config.yaml
n_layer: 24
norm: "rmsnorm"
norm_place: "pre"
positions: "rope"
attn_scale: 0.125
decay_shape: "linear"
doc_mask: true
Each number is 128 + 24 x the weight over its row's rms, rounded and kept within 0 to 255. Layers, rows and columns count from 0. Numbers have three digits each. The size before them is the row's rms in percent of the matrix's.

# layer 17 attention output (transposed), 128x128, rms 0.116, rows 3-63,66-127, columns 0-31
105:088177122125105142110145129122120149151142105091149095137147151117101133120125128107096119151117
106:091134141111148153099104140145154136135166100157126081131087150115152075100119090096150159123105
123:141118109121071089118174136110094142123099131080143155095123149144153145112122135131138117147128
096:149109142119141121129124081130124104124106159154119132091096112150182086129128127142136170101117
111:112131121119099141123132125091120156124128156136159097113121110118148124125109127180133144126129
144:092119073129094115094190129130096153143127115107119131111116158168166106058101143099135126143114
098:138170176123138138143102095126164115102098133156136130154131106112088131178138160108093131080138
100:146110145123162151110112100137128129120164148134135123124106116118144099148090086127134158127152
108:133108111125118126094164129101088123121124139125113111097081145156204097090116135126156174152121
098:145127155130138131153148168150142123136120087099139135127136168111106175138132104126144118193145
112:147139135134135136101108112159127112132133159125100127112106168122159101149140072132145159137143
099:130103097131147114120124118110133108098137124162122141114102097154147098130101152161136144048114
108:146094116149136114127107160106121133100114129149124135101118068098133131135126134187127127102133
107:141089114135128152133130161119125142110151108132139105109128100119108108116135150122127126083098
092:143092161128130091172125122156125114122121104120138157125165111135096168140119137130125110146112
097:129103081141130110107130133116123147113126105150123136073099089117146100087102139121131127076112
097:099142084151136138119153128101158146153153129145107108168127124115128108134134160114114116101131
118:130114144137136165110139167127114106145112152120107113115125186111169106109160081113159144189147
080:097100155132154092133128142160130125118152079134100101146120156116127071140127122090157159162154
110:129135163119140111141137163154141121122149085134124123137118141114123125147134091106137152186139
107:111122138132098058133113115136100129113145133126132169085085070144111123129104147142115134110128
099:111132114109125110145142121146159158115189119159096073143104140128118096084134144122141130185146
088:143140137115097125120118122125129128137110141090152113145140114138126168161127123172113106081119
107:133105117122136090130166083127119115106108139145104138118103123156130129159112181114139157113128
095:147091103134144128097120129105111155125126125138132152114101079104113100156105119125143128068118
094:127127147112118156131148103106157126114128087131117102183124140102117096148138167104154127119129
086:137137139116134166148156097160138132147144118136135095137142162137130121136119136095115137134129
103:157093131129135096105100160133117130125109141127113135092098103104143146136145082170143134136129
113:112146127133143096111109107121131117128127173130110131155139120121138161162157133156130135100152
091:146108130142125098107128128123098112147107120091130179135139139122143141152143115120132119085125
096:141084121141116110145115095153132125160118125100128141113114080155151103104106120159119109109117
095:131163150117122137131100106129137117110142155106144131153138115101098169158154126141112113111156
107:126131122152098090115134138102093121118087162126111165090114116134142113129155125133124133130138
126:141107124113132153121151114129079122125102145126125155099113147160161101103129102112153142148118
098:134097135128114096126107133129132127101168124127143106113133063118146134122108128180116114091131
089:130145149108123121133135084124144140105127118173138113123098082140161119164136116123135151080120
106:134158125102138142104128107144129134145156173161141100155128151138104145149116128111142162135133
102:118131140143132118128100169127154117125151089115121130171142119086101176151143142140113092148139
101:142108127142127134128155163149106126137123119098114132143147177119124109119134116089134117188129
092:110129158144146150117091172145130113160117131107120146130120173119100126124140076109125149200150
097:110134114131132173133137168118139121143127124116145095148138159109133148079131104129125121183126
103:096148122122127120164151085135162149147153111139117098156144116151089137120116183116109096127134
130:104155121153140116121134123121118147134174115125136116157166125096137144158114133124120119098139
082:103149136119137137116093118117124134115111160130123137131136110135086156153119138155109111133153
111:101123117115139120117098104098137134100165138169139115101112072131114115130106159167121132061117
120:089163118154130118076139158137116122133148113130121138153122196125140129161140120088144144118126
087:174098122129102124152142113126117128094101092147135134105107096124104114122136171130145128093116
094:114143150147116148130104127140156122172163122107136090151158145101104134119140126113100104137133
090:120129109121117114096123171142126143126172158096128119110129138127119141117132112165126117165124
112:116143098137153114102113150111146117125144128146107139168147147102095150163155143102111143121146
102:149123115133121156118134118117134152109162133133163060129142104090137125149119153146125127090113
091:128124117124107159145119148130159142162162123088153131135132098131094155115150139143118076142112
097:092153138116175154127111073122143133124146119170101112155114127131112092129156134110155144119156
087:151086124134110084127140143103109134130121169097140144105144079140137135120137145173108121157116
098:148134104111131137123104123093143156122143164130123109135143081115112150127162122186135096127133
093:125121147120154161120101138146142133111133092128110100132100146093159094123160102134166131096124
093:126110151136114125150125170093127113102113134111141142120129107102144146110168141161144119207142
088:139086102139110112113123163108108131117123145107110132099117107137171135099140121186146110159123
121:127104091140119124107154139141110170133180133135107085117127135135148105069119110153148125158122
105:154112126122158182154122101140189125127135118160129100128124100118116102098131125149126117130108
094:127139118108127118133150096143115151113146124155148109107098113156121102142067117122141147072115
101:127159123140115110092148161126120116116111127108144091146114112130136119121095117137107144131138
102:114075143100096090169138106132122107154150097153110119118136107125110092138162106066134137170136
098:152213092163101158082129156117116139116097153113132139139120179144122148127111160154117127100157
093:109108141138106114157165141117105136128147093135130067139122117129130106149125092103109116163148
082:136190087177104148077135143118153131111109147115144150126130160127104161147120177160146126119161
086:131169116151093113132183128101118123135101152135120099131134142152125150161163133147123114153140
106:131180126183119154122151156115108122120100125098120101157121167125132120149109148147131136122171
115:122118143121151125102109108151182123115120156140129169098145121111135168119138139152139127113093
096:109176102142165133077121145116129131124116173106121140115124119134121138117083151178145146128114
087:142202125179106151115147118094150129127119142139104125139125189139141167155149156143138111110150
094:124071152086137130157081112149140139131162111131112165113133114141134119099122121093128124115085
103:111184087134131146092172121091084152129113147095136087142111096115138103127103130137136128150142
100:137181098171120145091141155099127131124083167129130108146119153143132162141111144185116117112154
087:127162117154096132120155110132118146147088138127150115145113153138136175153147138158116089109143
101:168189125173100134107129128131169119134110141127134131147114192131128197147148142151114091086145
099:116039140094157114166100135144129126138165112148120148122126106146123094119119111093133127147099
100:130179089165118137099150149126123137131094150110138110132125174133141150144114138173115118099156
093:135190139130100155111127163124134125107087127107147122108133143114138152128138138181105166083147
107:140139135106089163167129120131109157123170075094113138120122152129138118136152135097121133120127
101:161175147129162169093109131113139126107110167088130179110118120098141162131145159157122154079124
093:129113138090152147131077110147143132124159146118121184109134105131126132123135134131131135099081
117:120126123155149095122159095130166104167110168175141123154134131131106120142149138114153057158128
118:146184163141132157085111125134174102136114117092129159136127154091152182131123130168154128074102
095:119105116126116088132166150109118123116114132166118066121122097156127115131112093108107128179122
088:142143142154156152112130127133167137102111165110134164129126144131135181149136177173136114104119
092:129183092156125142095148146128119131140108164109128110140114153144123134143104140168119120113136
097:143168148126112171116120154136119136113133135110113147087122175120126163123118163148116166087154
085:137151128142141135111099138147175151119141139106126197116150149128109174114125176168157148092110
091:132163090132106127112180123127091146131115121103143083143110140153128117132113114125109108131130
091:127125135099116100137181134083115096113116128137138068114124051124130108136136086124131129174131
095:114106085124123109139161150108072140112143135152133065138117104154121056129099105090114124183136
103:114188089185163126085130154114110134134113148116138114173119155126135100128072139151134134137134
092:101058126091132090151159131120100116154127135149107096112133073134134075103122081087137157181109
088:127128118128090117145183106107118137143133108127137073149120127129146134149159108132145085160135
096:124161121157137166144102100125165153134168122144109133162138163143121126131132151133164081141096
091:138164103149116105098151138119118117137077161132140106145109127154126158142126127156102130118160
098:138207103168124134073126155113142134116095161116146128125116129119108171144120144184123131105153
117:116097138102150123124114138105136108117142145152112140104135068143113108105107118132140152161085
089:115057148077124128175118113158094126146151096138121115127126121146135081110117095083117135151105
090:109084150088147151156095121139123145118175107110111150120134115127147107113111129106146142128071
097:121063156077142126165113095137131118146159093128116144120136098109142085109126094084144131142077
099:121071156102118129170118097140124132145142089140114159128142130128128101118144116076134127132114
092:132122178112151130128102137154171099126116111104129173107155135095148150110128131142145159094088
106:126134121100144102122146156082084121100108162125126090100122053129129091134142107128103153152131
101:104071148101149114156117102127127113164143109153109121148129091130127084114130104086154108167080
092:142175110159124115099151138119133108137074169133139123122126142132112160139141141162114120116162
094:129133125084120142129159137102089102096113144123126086097131077114134086136155111110090150129153
097:139181131180141148101118117133152148141107153110142165144125164113137199137124163177140082076139
101:107067143087109097158141133139100122139160095139131113085128102127121085107133095064127162170136
090:125112139106110107138169124118099101142129106135131073134116104131132086134122082092120137168147
096:127059149051118136143114135114105113105123113126130111092129058128143089095130075113095184121118
101:134174129176104108117171146119124130104106147132129114127118171148126187155152163156117113138172
107:128096125115094108144131146152117110150151089152124095140116145148114097124108098087121133153148
087:141198124129157164097113132137138116126110148080139170102146143094120154117106154169152150084111
088:127089130128102113145155123131111110144124096135122086181108130150125086141141105111109119173151
094:128136126118093106129156143115102108140116099123145074138103115129126107133107091110120147157139
104:146201102160103157111148143125098145121104133093135122139119179116143155140117147147110130089174
103:124087168107108137176125082158122131156161081137133135128135139122122118128161112071131107137134
101:124138128131090132141161135110086125146123088114136075147113138130140117130108098106120139146143
110:131205117170127143093137156096120119115111138095136106142109134131133144139099124168135140117128
095:142193132175150142075100118155155131135104131085137188172123169112125181108107175177137120077153
094:120187103162143131089125154103155136128101175132121131144131128133117167151119152186128115110120
# layer 17 attention value, 64x128, rms 0.112, rows 3-63, columns 0-31
105:129109151136130124151116121113167109072138147114116163124144125110173106119143146143145146142107
102:150156147111134109179140100153092124095107143121140111157127137168108157184127130142112120133150
110:132122122154152155161135137103143099134162135112110142118163113092100158136127139118100113093126
079:142118125116157100116112116161109104137129131138136083145119134149167175107114106118133080098162
094:131101132121147113167101125113136099116149111110113112166175140164097160165128141100125104106124
135:169132151155166145130150131134118104101147144115152161145148142075098158131113141149072102117138
109:098104119133108106106112128129130148154131104141137128114105141158165121097175102099179126142088
094:114134107107107121148143145122104119154105097170157111134128125124100136121133163045125087145169
093:162114150131192108135099125138138077136158139133115111148158142140097156134109101128114091124135
092:106155124073117139132109137131150144102103136114133116110088111099156080145138115160152160133112
112:127096115125143107132158132130101104168121099162112125151153139141116161136143157112135111119175
096:128157142138107129126146115125100148176099112132127098178150142152078166131114120119090079133133
095:112129124114129132095125122130133120193125112135087093148151119170113128132111116139142099120097
108:162151156117125129113105108142136138141105152098107122148126134134125147171085117166110119147080
092:116167115123096150118141132126139160124112147122120122097101106099139089102139121102125153135123
092:133132170130117124113130103118106123177110145141140134142149146114092168135126150119135069128145
093:107123158167121102127121137118116134091122139116151162104111152103119115135130143151145125119143
119:158123142100155107124131118149138143100153143117104117108110125146105125156119090205122133129143
092:148154143130162115102131144159105151140117135157135133122084151177152121157146114113125123113133
106:118127111072147116118109146133126134122108134150132119114093107119172087129143121097167149157146
124:121116127133149148108111150118118091147114125167090113158173131133175133094129146077126110110129
116:137112123120158126103114141121108163131119138131141143136143132121157133103121136140137156116122
093:108130118165104133185109102123126135109127093105123137144170116125072165141136166119083134124107
090:133145125128143133105120156144124096146152104167160113149128131126139124103129069097110081132139
087:127138131119107142123128114104115108159096129165111116129141138126114150126115154088129060114133
099:117157148152138119144172135137133127115140150122135132094103133180105111140129093104124112145113
082:155112140112161122106110125135145151085134157136194119107078146091142118122137104123154133128143
095:117134128125133121159118093106115116151112124132090101138166122135108158117086142128139102099141
098:081107116192130107113101144108120161136147071164109130139147135132115144099103155133111143106145
093:108154129156113165150129121128138120132127118132090135134130132122088151177121144109096099127163
104:155141129110139143142148095106076144131099143125146137132157133109098176122122163067096103123161
097:079113101161067133132138106122150136146109105131099133135173133153121113106141172122137132134133
097:106091117163155121131107131126135119160139115147076119139153122137136165105124146150149097096130
117:165111106087146133102125132146139096140136116152103092124138125103136164141148080136120107149128
087:129130143147132143140132117111120150146100113120110098159174140144084126126081194064125102113135
092:122141136113171095148120164125074115148133108130152107165136136134143157146107137067109113117141
112:093120090123100133161124142126132131095135092145160144164125127117148098127167132112112146113163
092:108163121116092139119162135105152168117094106118094134095121105138102064108127125148152140155125
088:141133111102124148120122125128143143124125134121138149070077104116125101133165091139137131155135
093:117126106113111111101115133141148164152115131142094148124105115116161115108173116196176157116132
094:164119135106125122109141121128153142114141170124110147113114125115112085128144117188166173152101
103:099114120154119134087120142118112168082101135114192179107120135101186116071123134133155140111116
124:094142137161126123141114135117115119106126091138141166147101146121116095176123178069117150125155
092:122109098146084125117144128101125152136127107146107131118170109117133116069146146137129140112093
100:119120143140109125143128131118112124124092118142121115192166146169133147138082157086101111107112
110:121158146164128146140135154141123114140137118125117155130122149143100092168131131173099119145150
085:117128144091144154102147126124131126172105135122133106117123149141140150128121068142126094152106
096:103136139158112130144118112131133151065132146093139177111136125135129114134130154143135160130140
086:123137103150112139141135103103140147135109126130089135151180125136109144110087171160109128098117
106:089141126185071130117128143121140168162131110131126167114099118135109087123129152167142137129142
104:133154166103141118175121127132154086102136113102164104151136145150104142147096123108101110146104
102:137159122144110137146145113118146145083119154080102104138144115090133133130097163179094158118131
092:084130145120116106078144153137089133101110118179165141108106142142173127109115091124147137122137
078:112118107146123139174110136088114088129142133106098110137175113131111137074082159116118109086153
098:092133127169095113134133114100122153133133112108102123137176109139116158116064169122114141113127
106:131144149097148104138168113151116139151119140130116103129139154179088155176111112172105116143131
099:110129130105156127097126159128145113146142150119064092096110109149158103102097083170144164123114
097:111140119126126133143136102109126142143124133095079104138176118139074167121066137168090110102147
118:154140135112141119125132118107111136131117107119141138160159134094119145147090176096095118112147
100:157142137091108095139138114123097131133119163114169099109099149120142143119106119150151147154124
091:138133126100139137165117137121111086134119128159160105189151132121125157139148157078103091145116
# layer 17 MLP gate, 320x128, rms 0.138, rows 0-2, columns 0-31
093:115131160115133151099111107135145121157129119113115110129131127130119109127110112158161162171122
104:096164111107119120146178106074159150100108160157091127145155058165119136158133140116129120135089
108:177152120140152095113169130077122119126103160136112126119136097145115102126112131143104142162153
# layer 17 MLP up, 320x128, rms 0.129, rows 0-2, columns 0-31
093:119120111142144156115109168101190146132112177148088118111127096144117117120141154161106101131107
105:162105112189113115113122086129129137122129115154150135109166139121130116112152127119091112120132
102:111133130128165138140098141140116111080150121126106109140119138154168119109115156165162131107147
# layer 17 MLP down (transposed), 320x128, rms 0.123, rows 0-1, columns 0-31
100:063151143149124092148126136150156112141127134099090124136098152119128121154151118123107130145108
099:113087171104115097123150120112138139135141109182130132168119110126108134158153132119163131106151